config.yaml
n_layer: 13
n_head: 10
activation: "gelu"
init_std_up: 0.0211
Each number is 128 + 24 x the weight over its row's rms, rounded and kept within 0 to 255. Layers, rows and columns count from 0. Numbers have three digits each. The size before them is the row's rms in percent of the matrix's.

# layer 9 MLP down (transposed), 1280x320, rms 0.0534, rows 599-765, columns 240-279
092:125123156162116136110116097134164143141045150108110122136156129125158149184181126134142173123133116165119123166158124099
102:160109109128149153182081114152146110133119139126145142121143167120182120171122113156110133113120088115155129156155110125
100:122130076146121118118096112099082096127160140063085122166095123089132095161146085113091145143129116107138131110124134118
110:111135108102104119139126165155158154095180107099099120144078093154138128145115124117172153139152061093140113138177138136
082:145129104158125103112152134173124128160008124125147097107134136132142141139144139126173127119145103120123121077102123101
107:120116141143085103131133155107121107080104084118150129138129147149109114147126128134110135110106048178138101139118133166
098:089111113120113133111100141158125099092157137167116151135142067116120126183159140121119092138141121120139142172115138139
095:142126092117166141117126138145148125090018124142118156112117124155129153121112129142109082117103156148108109172140123144
102:145161131114139124141109128111129137189113130162124157135162137101107135183131100104091096107118106127093130111138104087
099:118135140097120103114127111134140123130162122104105125152154092141109132145128166176108142104115084122104162121173128145
106:120142103131114136130133113137070135148183080111139128129092150133107102120170072066129162110128127137112129140165146114
116:092126131116101100166125078120139149143161125112127132133128131102140108104154134106135163129095086173125149123126143136
099:150122126108118159105167120114122121122217151128110105095092127179155150080113115110168081124137136107162130129092133156
096:138147139126185128122110149108111117189141091174148097141133087104138160131129177156140113131119124144139114102125130115
099:125119123150141151170151144088151135136155085136102121143142155072121114150166125126140147123118121158110124089147123097
103:106169120077152126153103143127111148142141177142135111082161085091070152158108115106141126114124200100115138150130118063
110:135116134059139143154162113123098135136118137143172145094126119113134148135129124097112099076140134104116123148102159138
087:097128110129121120131118145134109154120162105103106142126155087127111133113129153160086133117097147130117135088111109118
100:095131106110138125105124092130162148096054059167114102113123118160127159121117118142177128157152100154123124123143133102
096:108175132118178103121156094120108108121159141152151124133145076085113174173138112117126105125127136090133076147102139117
085:079138155142140139135140115143140122174167153134099107098128151136134121110179122132103161134103137114101129174086098145
109:141103118166119153142145137141144154152157160171093123180057096109123107129109157105143108153131114139121154126110105084
100:140129113128119124129131139078127133111126153121100091159082099113106182078117157147163144121099121153114117127145104149
109:100144116104123124117160132151119184145136126172173147127158135144126124111176081124166076136132169160094120126147117120
108:143098145154109185128133117095141127127118143132159139188136097107147133143155143152129134131148099148132126149098157111
106:108100167173113131150099143107147132119125116136120095141150126174114105108114132163127142149153121097115132142099105174
099:123181130165130128077148077113146110131092126146101148104115131118170104147108092104129073120100114159157144137142120097
105:125109115136163142133131149126099141077072133117126131148115099167139131123109150131187127154121111124103155117101121109
116:135114120128127137122139103116162106118183114138129141113124129121111109126122090131132109130142123123139153143120136141
118:148121090168144161110119107060137136132154121142133139126142099078113105120123137132108150130191122138104160148150157148
091:081179116146174164131140155151143175090164115123145146117120114126162151116100107139120157078149104128142114115125103126
107:135128145147103135145138137164130125153183099143118097108096127095093075134137158112157148138146129130115109145153138112
109:083127153133125125113145100109140139111138182151137104145153133110173163117115145160136093112131118137139138156091146110
104:105147107092164137130094134148111136099187104117117112145121092124096136126115150163087189137135129075112102126070130151
100:108153123115119127155096127134132133096103144085129079152155123149121171148131141154146153120128158130144116101166121155
106:128124114124145129121135087118146154149127108136112097133149101097110151100099112161102117129107086181102100129106136130
109:127088223116126144183113146093145129136181129099146141152154160156147134141142126145115106135102152104121151131145114125
096:129155162118131154111172133159110123071255108141162115132102120136159139132134175118115090143146127140133122146169152135
081:131115127089143082098115086126153139150064136130156131126105140181155136106147105193136142116071126128107116121160141131
105:118121122133140143193134125147098166162091113117131127085115128102117146109108141161142113169145134139125120093134093156
100:103143128116130163139091111185113098125088149125152087090131127118111111159146129096144161115114148107085115140163122122
083:164126158128103133135151156145155110184136099112112125165124083128129146147135116155126102118128175121114133129134109111
093:121102124154134143130109142160133125141234159126104130123166089111141121154170111147099150139078147118161119147105117125
094:148126139146162114134130120122166154083014089143086119146126172136169165136154109122116108142167144150098121117136131100
097:109151151132081158154133103133131154159116148183130149144164102109140115125132146133147146137111133077119131117130130121
105:131127139133144121116151156091114133107178100141162115157108129109156151130138121173131108138156173157105142111083096135
095:116154121107122157147118151120132130118056119176150111132144113128110098154140166113109127198151122178090122151139133119
099:118121140127144119108047165076075111138090130149077093109123133112135109144123124145107125148131137106138114134135126119
097:101154132122168134087117128114142100181115120109143153158113163155128147155119160113113148125120134132164146144104073162
095:152116121119075087137133133111186132119164148124145103148122138088152100133132143129122131145123134153148129112187130049
101:156108132117146137150148181132149111147159082143144164136106181106145148129149144129127135134112158127111094121124111131
096:104132132113123113134154115167137127116136119135095131170134167132127114180150141141134103144114154109121127110106143073
089:141122082149145105145140136132133172106156084136093161147096079074127096130080099139152116076137119150176153154136148111
097:153137171108111132110143116137077138140170117131156102141138161124125151125095133135088118125143138129121096114114128146
099:114087149140101121150135115113133131142134157113121096113132099050144089100147082148076181112137153118139105116111174085
109:120106116133099103090094161140093118101164116102134121134129161136127102145113114142123134121145135110125124160113174111
093:131131106109111134135141093135143130134024128124143143155128172150084158131129118132154148120127093127138112115130116121
102:097107136117121110141085147096154130120176140130108126104151117169131115138126141091129151147156178160087094134124126109
091:103142119153120102132168128116153137110054094097139136125137140132125130140132152120140124095128160158111117157103155116
095:126168136131100114134118157131101145089153097114117135101157122103139128146109087170123125099136144142140182130113128164
092:124107113144127162107127093116152130075069141132131146150137118121097131119134116151175113150128113116141115130103156131
093:115145158130149104162156100145107152164094148143133109128136144128103118160135148161087139091163128122142143115111132141
109:135107101110120162164175187105158151108113119141100110110167145149137140119141094136101176153135129111114117150117151112
098:137095159149115128106144132126098117163126078098165113125094162136160138142168129139157109142122129152132138102143122148
103:142115115120095158097155132131108119138096152126136159141148171160121116128141084155123119159146142140105126129105104146
095:146095148125140125133137155101152173153166148106120155130116129156110124153146118094097158100143093135076143148139125108
091:124136112137134105115110154154132102094208093133143122151118157110082101141155112137169115125134132149123131141138176093
100:125126134144129081102106144118144105136156124182118083118077112083127135127093132099153124159142119144151124120143105116
124:129153159147168138118121160114108151173131104187124095117154119129098098115153106119087153149101160085087158155159100127
098:162116113118106138172073150173101139109048156142095158087092134104108119092161116151125108144149131157080085133086112146
108:120153178093090115117175088154120118092146147098117178104094144137136116137138132104136152094161057059138079131093140110
106:164148137113159131155090188106143126144137105161131128153051153178093137152133094140149086144113142154100149136151137114
087:129115103135113163105136092122112124135029097122108098118109122079125146169119133129136135086108108166102134133120122146
106:106147116178180127158108107141121129143115083111099101110117120092122114106089117113090078078151160113124104154119122138
113:138123137131187118110125128099147084080054116133115151151091110064179167120107117152163099141145146114127116107128133088
102:116106130133117188165151084146157101093132139117131144091121106174115146130117105097176128127140167123132200099153142163
095:118115140078113166133107122061128157153138091148116113154131127100115156138132086157129141144128132129102103100153106121
096:142100130134101103135118161170176145110110144144113070194152135151085117094119119178145145108135097096154152123116129108
107:069075140113148110163074122110156107127140124152125112059164108127096124141134097124104114118145145112134135102098131125
095:147114144142103138130135135130116094127093112147120138138159114127097134133140084107139117135130045146126154139146128166
104:176115136175132161130110111164111138114069117123117150149138120123149148133106116099139077124126152089144105157136104105
101:126059124134129146118141127185090110153042075131104114110094146093130148144130142133122099147128104131081114129124117103
104:104092124104156091141120093108139103104031149122166164139109138119117094141149148170149075116122151112149110106104136122
094:149100110144088194158162115130104127095047098164119113116116157161158123118164107110122116112149114206130150090110159152
100:124134121119128142110147091158169164142139160099084123124133120127108096127112109124134131119143122105122093141133071144
098:072112117119102093127106133151112101105127156096158116185170133127120120130117143113087131160121110116150117173133133112
126:113122107104114125156099154106145102114164153133137104111178115125158128107116095124081094142153129153144145141144140101
093:130136149139146138141086090125172155110123154093133127135128099157118143134103120129191116143169119112132144110175139090
088:130098118113106147134115157170128112168000163117105061123159148124149117119117143105135145124145154191122130132101142131
088:144156138133111072151128125130085115128122093144141110122137140149171120133105121107094078143080139147125120161148117119
098:146072107187162123125084129123145138124107079082109101127103130140095110111142196170133142152108139114131076128137155129
113:074096102135134071102164147089130079080085155131123111160064115110151149152161154133126087131132126113141131123080142115
083:133135115126107140124159108128141117131000108104123121121146153165148138146132126151128128141136114233138135117113115119
106:107107118132117147117139091132139100145165100106130164149146157150145120132120121118128137131125128074143105126107148143
099:112132127140137123152080130145136122121114134121136105125127095124069136119140149115115132143137145161144156132114163122
107:138095121142117135098139160114107149104123126136120094119118109140107091092127128154149129105089109131092154110143113131
093:105131137148130129128103109122124127133165106139105102116136165135109078129102104149122161129101160130136159153142173088
117:117149122120093137073125109120128121142180147135126146135112156141111157136180137126175146141145117168088137140138120112
091:113126128123152192139143133135118127130013139120135089106117123150126099147140114160145124135126151179130161120130114104
102:096135131117128131125095081125160164113000142107131140157144140120121142140135114113161106121142142159145101153137152139
113:100122111077111142165165095115135094160187141144128142133109147130124112144111148107153107164169159118132114090119124159
107:112127099085089124143159105154118140120088144155121136124139122138146153123071130082125124119132164125138107127112101125
092:137123124119112086110161160138150138132116105112146135121187157116147130161111113145121105108156100127147168163123105150
104:124058133133112142126121140121101107107214103084100099128116136120145113084132167153130125118106164120120129153157169119
088:143112112123130107121118121144144157142011120093107106132144104113129153145099104162069126131119131204121173123119156124
104:131092143123116117135158088112135141136040136150121158178099137146127115152158168146133136140136119190177124112112128135
095:131103105079118134135124126128110131119144145117125145094087107141140108155127138146134075097171127145131157145113125129
104:089107144133128082118129175123173117119099108106149176110146110143109141118114160128112087135140104084100140105093116118
087:106120117136127114150131124131143133126000084120112119107118116125127116122108094182131153134147128228119164137138132109
122:128134133170102170105123108118100135147122163121116068146136153120153109144113144101062133123145133145154106149129164164
111:139142095116131109091108141134166124148030163127169169125127153106149129175127133134131103129141095179134148132160148130
092:152119176092177131115148080079145089129176156116140100106113156139148188142120133133101058142091097113119110124139106094
089:151091118117136153124123132118130118109053098129118114144133138142108100190128075143129105145124132190130124134121108140
099:113133095116117141158098120125121138162073140096154124098089145105134155123090142111125125190133088143120061112119096159
100:135145118107136127122122129136126078081135118140152152144115154176139109118126132136117108154102103176120093168155114116
115:155114091157112121118177137162137132131143132117168130094138094106129113162164110140123146105131153170173140126116128177
104:134141090124131099104197111124127134119148156092148141105139123105091125118126163134157096127088152105147105126128141137
102:080103098127115148168130121118076162144134130128131125142100113135100112124098149197113169152163104127115116090149130128
107:154114157108141090145174156108099130148102146149105132147117131132119171131140097101104111117089128134163174087126158099
106:103106124126142159141131125116136103124123128131157119094144143109131124186114109148087116110130153122104108139114128128
091:174107170139101090169123111152155095136162128130108082098138119107127128162077133163145119141131186106107148124141140124
102:130099154132144111129144105139108108143147127146104104123118147120144105141128160176135127156116156149125119124094120126
100:127135100118144107133143146111092106151105119104160176132100115113107165169127130144112109141125118140128124106114117112
112:124125142141137156099107105143125174153099115118134132173158120109116167110130117122102152100128177100154094079099110123
108:165124073116164121140121150134159140146177106137146128118202130125177177117155096116111140134098126097110116106115086129
102:124149112167140113113136162106155109130152116104109129144143171170098145119142125136134147150104124134076113170120163132
105:092077126106110151097138109142147123123103130133141143132068110206124150148127158098164102154117144134126131098094139134
100:131147104168152142161154110148150132155116124092133119141174172118092109159117103115093145113133116177163123136163107098
096:132148169135108109092141116109132123110147143087116107110116166133110116172144109130108145133136104093161125151132104124
106:126093125104154126134114117110121098135028179120135168128137118091154142077132121073110141079165167142116136098137160142
103:122126130078084138147181124085133105113133095103100119141123112130132133132092122106128176093134148092111069106130098126
099:157126134127152120106136077141120163146162147099128070149128163137123151111132094077161107162149126122120148120127158109
097:137170111096148102112073130090145144149105153132098134145139090113188130118121151132122106123103158153091135166068122132
106:167171158103151144096129147149146143084163116125136106148116134139105127119138081126149127147139155117096153125137132109
098:140112119132110135136123098154108104154158111109106128091138132169186138112121114146141122097150158131181095172123130151
101:186092131132131118112166155139134106092189084088173146135130172096151133142119144100131132088123136149125115117087149079
116:170151128126129129139139137151118138124137162122131158158142133099151106143109116105085105132133116082119159117112161128
090:140140160109144168127133119079143127141150140119129129113142133111114134155164184171170145086153131184089112189152128103
103:112127124151112181128138099128164155085155121117136110114155127121115121130138098111125207135159120161126111088117140112
094:157127119153135134113145141125118149134152156144116103124077099109129131114106099106157091172101159154157135126140151143
087:119119133105129079094105115134124147112201117152149163115082141160084148134130148136144111145131141132112153128137117135
114:088125092108166122137099136117151100077115140103104166119154121112132133166124128106102134128137111138122111138182156113
105:122105111113128083118152105109119103118161136142109101122115095141171128122149127115163141124188145095162108135133151087
109:116110121113162121117089098123125146161145152132137106175144158166135121094105092115154110150115161173130115090114120176
086:167142096156129114126122127128115126105188114147133161113102109106086132140123125106110128200095168136089154127168141118
099:138135136113165103123093111128131146106121087103105174149116135151133146133141132161075124163125143115130123167122165188
094:123133142146118147108125147134083111109130130156102120153168148141138116169136138142133133097128126110139137184145121143
114:122123179126128124163141128113167114093123171133102120144171198113147084101116121106173128146144127117132135140141161108
103:109098106127161115152088083104119127134114143155146122183129126122105149121108160133124106081157170110144156113107117130
098:132139149135091098188149127126129122170128166084128081161083117116114139130127094121166128136106157136134136084164122116
105:158125099109095119110110111120114154113117113140123153138114131175135134153120114091137106109124158125156107114097119100
108:119166129096153109080135093100130097138111105148141130164148131124133150107142111103144117134165144162173127110124156118
096:060115095149095108096149117115114119147133156131152177138130131123159141146132141081103111102133142099142106101145136117
083:125135106137106130140106117125108144149000112130118108127120131153124126111123144130130145155136133217135144137122141139
096:176142109111145123135127116138141114099055103106152141120120149124110155097134131114106111135140144180093148151129108152
095:162126175143150119134122123106162126111132084091134145092101175133167131128122137081129128145138131139188104123123155139
093:140102112075132158120153136146130157107018129136126104137136111101095168120128111136125104114107112171145132121116134170
104:081123112132155103134128137127122130102155117148102174152057139118117166139115125154108116117127148075134178129133141128
089:149163135138096117086125120134150101123153093075140146140116139104107088126130109170168112125157095161137152179154126088
109:135107105097122117144085145114116130158106137099130133116136121142093162147143115137038102117098167103124116126145164157
111:137144135114121087077132160087114141122072103122148121076160118124100098147115171137140152112109119177134150098139148127
080:121127114133123127127135121116122134118000120134150131113133137146135129139152097147130139126135116228118128133134101143
101:125108125087127112137139148148128100120146115132126156116139098133091137140106136117127174144130131112128148117141109127
099:139168133130101095096083088139138118127118108176114139117167145105135154122083140166145137128135119156115127125141128102
102:112110128129115093109133096126096174132060153149131142068121114127107159110081076080098125133122161120145112132127154153
087:151107145147094159120127123149120138166131102121141134085123126126110123137124108109142113131083134149093126127129089152
091:130119104117131148148168112150098151115135140169089167111109106100130164128155106093125097097148125110118155145138145127
# layer 9 MLP up, 1280x320, rms 0.0552, rows 600-766, columns 240-279
109:166133136102122134120110088078125113114141125122135198112145144127166128127107087143140137159121118146131129157122095169
096:138137137118113107139147148112141114170158090181171164132193157148156154083142154131122113144127135133111150119116145106
110:094123129137148078129144133142138067161141120163102105117146122123155065137108141174132158178111137141136158137146158115
088:127166147062144130167130120095099122127132127130104140101186178096172092112129098121130130146116111116107151137115112137
109:115118118132146133164120158171136159147148111133144126124103113143155132131142095153126168142121176149110164097112110124
104:126121169171156141133107098109133147129159118102139154101102113131136100141089144140156142155137166138127160127126152146
096:160115140145145128148142125116144126118134168133153123101152139136121132134145124166150083135140172125105102135139130091
101:084137167155136113119112112133136144150155182138139126143159150135143130122140117127141124145128170163114152115076108140
098:135176146091149121146154124144091166116158135153139123142116105145123132147144095121107177142113125116111113163114132122
107:100098150172137105113082113115148131135142111109116132136116122128148095128114146122147165152142156126121166083139139159
115:132169112145105114149089163109163142122162160126134150152114085147110093126157109170081125132118135125123113131124133130
101:107136144173107153129133145144170126160148146113105121152135125120108139127133153150105133140162111117060092131138114140
098:115164147176127146131107074148116135139145111098145133117160176142138106127143105103150134143151133121112133137153133119
105:138138165126129138151111131116129167130155139098125120137122136166107089142147107166098187129122130159124125163120145118
103:091102139130106113151129117154104126146136112141098104138140179083113153129171137151141154167153130116168103098098128103
101:129111114127150143119174093103119116118137107063114130118111101087124122100094116133141104159144153103151115103137135152
091:156111126138115172152135108143134133155135162110164128083132121129088135092101142116152136100115073114151102111155112106
097:130132141126113162142140134134151120137146125147198153115094099147124098157140094131157128149144117129131090093146118119
097:103120125137160114125161115113155111191139116142168165092149144111128153104092135081152160106169128113111137128063134092
087:139156136124116164128141118105116140088133131119123117162100079145096125142174136143111145135176141134161112099126144112
106:183133158149077095121140143137072111119151094116104117149132143138122075115139118168156132137148177151152099154167109134
104:115122140128126122162118113095129146090139119142093195147137137158121131088138093114110174166165152144073124117148135121
105:181131136171152135148076108095159105130135095130177114136111115082132162144068169147118133114094156097095125136096154118
109:158107138109214135125116069111108111140141161155129168111155135139152090153113142124138177113112108118114092137111127069
107:133107101108154103115112118099141132134136138095150152109156158101142077140105127107168118148123124105169143086139140083
101:132124157176092153136155123132202140125134145112138121131140116135109105162098146153115108105137112150107128116141146115
108:128097138099079160165114101136127137139153138154166129120129116138169127137113095099096167128102111142131184112109182110
107:177156176144133154157104121130165144134152123155135135119096167176166149160113105135140145133093095124122120146144139101
109:132160163095131169176138071120183184116142172145133134128167147125135137154130095196121153146108106169118120123120143121
090:141125117093100086118120121118150133153143150132126126132118141115108110098118177112134158163158153141160158145127145102
105:129118124124136104129099100147084107115145104113119130128139141088137144139120130108150137129112139144154159134111150139
109:140150132102104160140122118127160158129165144131123145079118110125125102123127104136147158174135146117147103138151116147
099:131157119146135126145144122115153137138157164110157114124109128150131107150134089122137142120153104158099116156148134093
105:122165109125105167081112086110138159166133114102126153076139103111106052168121125140147118146170134153133161122116109094
105:111100134098142076144140142088110176115143108138137156134113165144125103161147119088152090174126135144103109134089140154
104:154148129142061106121107150113136112159157123117131137122113134124185135114062133131151114143152155149126139151103154131
096:098108097128159127151155077152145133125149125122145161102147127114123158185114145125118136103138147131143125111115152105
085:093142122128104182153151109135142152093135158113087103112160112126156093098101097135133128179131122131146161118113126065
103:127139126160097137120054071106130119167155132118147123108129160128142123123116119178143148121125140121123117142102116153
101:098114169135124095166106140144084167116131121143159156117113156107149108091091123108121139170126115128173103102110104141
080:115155112179132118142139094120121120101153137092161136098134129145116148096084109118147105097150135131140159126117161092
095:109120132151131126129164133136127103127136127083162189118122107101127158124138157126126118136138146124150153108075166125
095:122141099131070144195081117135105139063147103133134123108175135145112139127147139163154146141153142135103121109134155095
101:138159172134106153105117107137124112130145145152161135134123155129123123117175130134119136113116170129124117110129136119
101:100160096134084133132144109095139160142160116080125102104103112157125122135158105137184124133119097145124091153164172160
093:141135088126132124176108105146147119160132139140173157160079157133125127112093148151110137145155130166129119119115152121
101:071094103116115121127140159112128129126147146135095134130133131094148128156151130130148119134151128099116160174111128142
099:122162117153121171155102123144103112120137099124148135107163106159077141092125126098128113130180149145136129138110111131
096:112133136119174141145145142168096122113140099151106145141165124139153143079141123154094126103146129112130112113083128154
103:123171151140099108159135130095076156126137099138135127111111096159116106143134118150107107138146118130166085162134098109
103:103145144157147148170175146150128128115143114129140127127114102123159108136124133160131166137101127139116145124097119082
088:116154141146144104108082159159170120105164131122061161133132130125115109131143143122125167108116167148114147128133123152
100:136145137134114107104141122159176147149146160140155171115096083091133123146127113151119136148156131125148131173122128115
096:132160182133126108135107114145113166149152110118142115126086112151135119130112131106141149144143139164104138133144135120
105:128148128123127149130066130132176155170151103158152149136120136128113114114117132124150136156112143129134176151132198128
093:136126107153133159159094128078137138094122100119109101116113132108133101075113052126149133169147126124119139123100125087
101:140143139117134179148168091122174155146161110123149138083143113144148149143117130134117146119091100116090115126105138098
090:130139146131135128114082149112100115112138174168159141088127139109171129108094113132130131161159109134147139124122113160
101:129130130114086131130146134149101146148141146112140123137102098134142106072140150117178167107157135119127115129097127129
093:075153100095182133193093131142098104133136129126114097113168112166132089116161117184111143109176117142119137139119133136
091:079126143113140130141112121075161122124128116105089119089138111120164092148131145122181131153110142090116131104123148147
108:166131155120109106155131085136119139127163135137143114134111177128138120168144126125178130102147163162118134119144141145
103:156174136122115126129109134136117114177137121078156116121128156145131119133120125137126105152125133139138160176142130120
102:119107118108129135175094095130147185148141140082161176109114153125105161132132100130127111159140121128154124101110171136
093:134132164118120124159140144116120156114152125130127102143182110151118104148178121126126134144108098114131107114094153076
095:094148139138119154164172126101124184132146081157139128112196123125145129139144127160157127144108141139110123081159057131
099:123113132099138171127136169087187138136131153101095119136141151113170068114141097122120161103172129106147154145145144088
112:142140141116154148085103125134152125133143128154131103111208117137127139124150101155102172080138115117126095164115123107
094:151102153097127116149126104080105143166134122113165123128111129068104184142054134124130158160116134178158145162127186105
110:093135125121134143133128078134131136138148110132120108103163143159122093145118129140111183133127140176111155103101177131
103:123119154142123100140099127108148146124142116141126150148170156123123145106147103128134163116145178144123121137086134057
092:125144148093155140103113141086144172116119128137136160079124160146138117094121136108144094156107156131161136136130154143
103:116130144122120119161141127143169134158160159184143121093151138096153130131076137152141139146139130123112140113140133103
109:114105123124139171130068113147159122147142119111095123137147132129148112117133169108104175114157112189183143139142138119
105:138108098163135152122107087113094126089135082102125133144113109114135100091077151125158143194112126138148105129138132103
096:158140114146150145155140127123112155127129082133125100124121153141129122089095091132103085118154166123132144135044148090
101:113127152093160116114051076112131151135136094136126148134125108108121113147124165108168181088126150130129142122097131106
102:131118129093102166139102144133087146141156094118148147099112091134122143121108117150156115152116140109120109179132108191
087:092147152083100131155092085167093136121122119130157135116128172105150126124139136099183137104129127145158128112126087111
113:147126122099151137124124154111147136105146129160156149151127141139132112103100102113156124096129110103130124175121122100
097:137129125089118114139073139133108135121127166140149155128126149161121083146171133148122113115179149149143076164091148111
107:129175128179133127136090148130138113123124149119151125104085135119140134106142143178131166151146089150118139141119154078
099:126164097146124157141126134110111109086123136120118142144123098120115128132111103150129113132141139161137152136130126105
095:088130132126122096149147148123086126121137105058131107091116124115161139136134138126127179164144123135118140141089180109
093:101156111123155164130134062133207107149144097101124155087141164121151133151087110131161128111138136101106173109072154113
115:131138144135111187158134109118161125117164144114139131070138112087119142139121098126164187147137159162153125162114117147
091:092156131112176128129117183120075097172130135161132169161112139168139111084100109108106121167138147134123157175108150111
100:125142155094107176108142116117117128085146146123157120124105153119186134083141121112158144101092168146152105158149106124
091:111123094130139164163127126099148140124129098109101121122141142170106066137164142130148116114135131148120145142135209151
098:129172171113167120110148089157138119157143142144151108129137155139122090134138134106144114151190137160133128164111081149
109:066130114136120137163117106123098171131146137096128132157109152132114090097169098157135113171166162123120116156114106137
122:097130120129087157138105088122145103099131150116136106117158111099139083114125129160175150123121105190116102141083142078
103:117116144128119136102083130101160137124158103153129103117101131087161097143091163125132148123159138131158142162166143087
107:093172097118116151143139108120148128132143125087141120109172119179124145120131104165124119102163101115138141145141144087
104:148119140133116140118111101142174136152165183155167149165131164102184126118103135121153123149140151143153126158142132115
090:113102133106144155131125103108138084153136124159145124086107107116136117162118104145160131153128104117162135135128194119
110:120143125139080145138164128140112107154148139103154133107178122169111128136132127166140156124200158160141108125126153093
102:105168120113153162122122083117101118088143095172111148141149095146143108141151073138150111119169074131088143166125099093
105:096156136116163134149111134127108080124130123124161141107116125135141130109079110140131112147133118128129150173116137135
105:124143095073139125176148145127177144094162107113114134091164105138095095123130133099116168134130155121136104175163146142
104:126085145076146124108117107128139148166143125153132134068140145113153090119107141139110156120149139121133123146136112127
092:114127111104133126140054106084118130169130129129094119136127092119136148077120148108155135125127135125109176124058122115
099:122164133064123093142129143113165144171139124157173134115179160117160124120109086109141156128134119119104124138076153126
087:109145137162110144155184107119132102159137100112173139144113140121102074130119156114105152146132111169121104146108120158
101:152143109114170101089108141126095160123143119103150153045140104117126147110124114097121107119131119142152121124102135114
092:120147173172155123124108143119116123133132117144146117140175133111153147095139108135121147166118129131139117135117128093
105:121108102124171109113110113124101145102150135142105134152149117104110094122104161157146117157125105118137140119164131116
105:114161111088094157104130151097149152124133135148111134111098158141148130124156127132148119146130072140102135134139160088
104:133162149148131113123086134149144149122148132145169143115113133144135124099185097128122136159136082145131135137076099079
108:090116119153147165153118113116148132095139104109095109160173072105152139107165117182152159087115107122130122114139119117
094:113145171174149150103136135077151125132153115127146114138123115087144164161126103171152173124139134122096082126117138104
090:146132140150080111166139174130114132150125153089120122112117121103098117097122124124160193156136162162094130111137152106
097:134088118171144129131086137111180129119133131108144132158149119161116086159131130140146122123151104131132158094115157130
102:123140112137120184173116110085166150127132125127133107120170098106099107129115116123122139125115108147089120076126147092
111:112132107122142156140097124154135128108146164094124122142150164165171132095139111160150100151188076132109146121107120106
105:177105134057146124124126109144127120104139126119096136101104109133143083112138110184111137131137157129155107140096097095
103:120143116149117121151119109122103096164137146105127121101175146095153075120107128144147168111140150121111153116136116136
096:092134110155129104114114092109171125148131134056114168111138142102153165091143086122145147098164148101152161117141156133
104:171106135115160129154103104099184096151136103102153171163158123127158144155088103162168151112128097115091142156151135116
094:095188141131160137130132132140100174129130131098149163147119100132109122085128080112102115132141091129156120144105067093
106:118149141095134097130127128103122139166139145137104163091140133131142082106120120085141139123153109141142153142130115110
100:173133110131118102130134116111085182129138149097158158072164120178165096140130104102139166170084140115124101093136120125
112:125160136081108130127115140104108152136139081105127152111145140099122062147131121119175140108149149133138074120140145155
107:150104163132129086112094089108140105128145084159102138100167133130149089151135143169111128149171150115120123097133156132
095:081130094118118106155108108136108107205136086116131119075135123107118117111135128142135099120109094137122124101067141121
108:145163127107188145094118137130109122168149097138148142108114144096156124144112123126135151107177114123098153150113136101
101:141096132150156128117120117096123106165148176118105122100121127130188113149147141153137133118113162167124075101122123086
098:164141140117130090099114146099138104130152137117103162116093150089153105116129110102140162155148165114134164132142121140
101:144153137138096119143110117101129169150143095109149165183135135120149152141108112141129137182144096145122095118064115109
100:133171181151144078124111130157065115129165095136158189122143141164127145126137118118104108126162134151173148183083144135
092:122131115109093136124153137104123104109153116106154133132140133128126164195169094160112207097121121168144119145114136117
096:134140181141106142185150101134139134138143108095149134140095142109093105137117118129146143135172062144123107142149156117
103:118100153105125123155062129071102126164139099138121143134104127139156131106112134162128162139113135132138118108116167120
103:158113112113149134109147114099141115109133100136164129095145129176148093131093083138159130149124092099102169109129092149
106:158137113126118172119153153110108188149152094119113130162138163140154141162120109140122162154137121123118124101120150093
101:081119106108124061159148065104080181152142119129145143126166124135134126120077107160165171139174137127129117168091125114
091:080149137161142136133109128138124160112135101147119129111114134163141121130148116104141132140122086115109153114159116151
094:110134141102106075137102149130119126135136114163127147092083111141138130120152150123137073160127185121119122130124148159
097:143083122126103105090125107191129098132149115095169155134117140122141120146108141121140143155116111100114127107149145106
088:142123161137110169169130115086125140106120152103164090117132097139163121129118078120141132101143157122187106127121122102
110:146130129149150184132077141079108155126151091117135140105157124143136126137137100149142179123132115129115084133127109086
107:150131162128152148152061115158119173139145125121143131141157145122116141174111086139103181121129121140139087101122146165
110:095139148131125109121128126114123108126133149130145117132164134108128103101115151170138158175142157158155131126116119099
090:098130102091144157139160097157113136159128106110143103136135101152149119158122119117139165085112103113124082141073109126
102:124149128145148105130167144170111163095132166124153151086137086112117119129072123163110108179179105120106127095122127112
095:121191127148085137141150186138088126116150112148128156132127146098129145131135131131112098165101167128118175140088142164
106:097153134115140133177136092120105134088133136102116088142163170113092104079158111130125152107133145123115127089111151137
106:135126107126173163145145126138122084094149098112146124125118111121145113112115128141121112160148117117146147116118153110
099:140153142131163145108132146126109146153141133121129158126147133135121124116119080148118120120185157149104140180128138144
102:136096161166148106168102101099143135109147137131151152126150134114156101125099115144190142144160137149142138097078117122
103:109130127115158101125097123114141132128148150127104150139130107095129089128105119170115118160140112131143135133134131091
096:115147159130161129120129091148142140148138096115164129112145147153086125101126109125125087131126120132165156165072107144
095:115165097108152111147104172087132132136133121104097175110144104115130107089130107099128098129097123168146131109120123131
095:118131143111096148110132117099127147106147149137139151112143143136128103128131083093114123111130136119166134149085135077
101:105171161157125104168129150136123126133138147154175125052139104152100121169134121152139130164140188151126075154137119148
101:112107150164135148152130155107091147133130111138140142139106147146131118092127112139124116166104193147135153106127165098
104:114101153116135145123112100083129082126154168094134174082171186167172106115098114117176138176120083140122123143076174101
091:135110122118136134177125140121081124128123142067101143112118129157140123076105131107147176112088151086176121128116127138
107:077125108125100156131076122117139199128149121080087138149145162116172156122070141185188161132158111172123102113128136132
108:085121166163150095090151131127140132109149138088183163112153141145122164107099116161177175154127141144119129101101186132
104:100173122135155116100168119160147147118120135113137145160112152116146108117105114139149151132126139188137115124113146116
104:119169145131127112132114072124130137143156141142181122110125155149176122098164105132171152127137165144186156155111140102
103:107127166115079124129119127133133128089139153132122126110132096088146128083160115112134172109124151141102115138163170111
100:118132122156129160158097090152126160146136137121121113171111144137109125172139108173150145075181120113136126134127160082
093:093165124121120108148129169118115115098118103099110137076127090129118101127122086110117098101160126133154095111108119089
101:118129153145160151164150110065138142126156126115112141142125115119186124156110128155141134115141143144126145120114132122
099:132152162091132172139130160101129178146132157114153138122147129135132135098100111113151124119144072153132140100098143118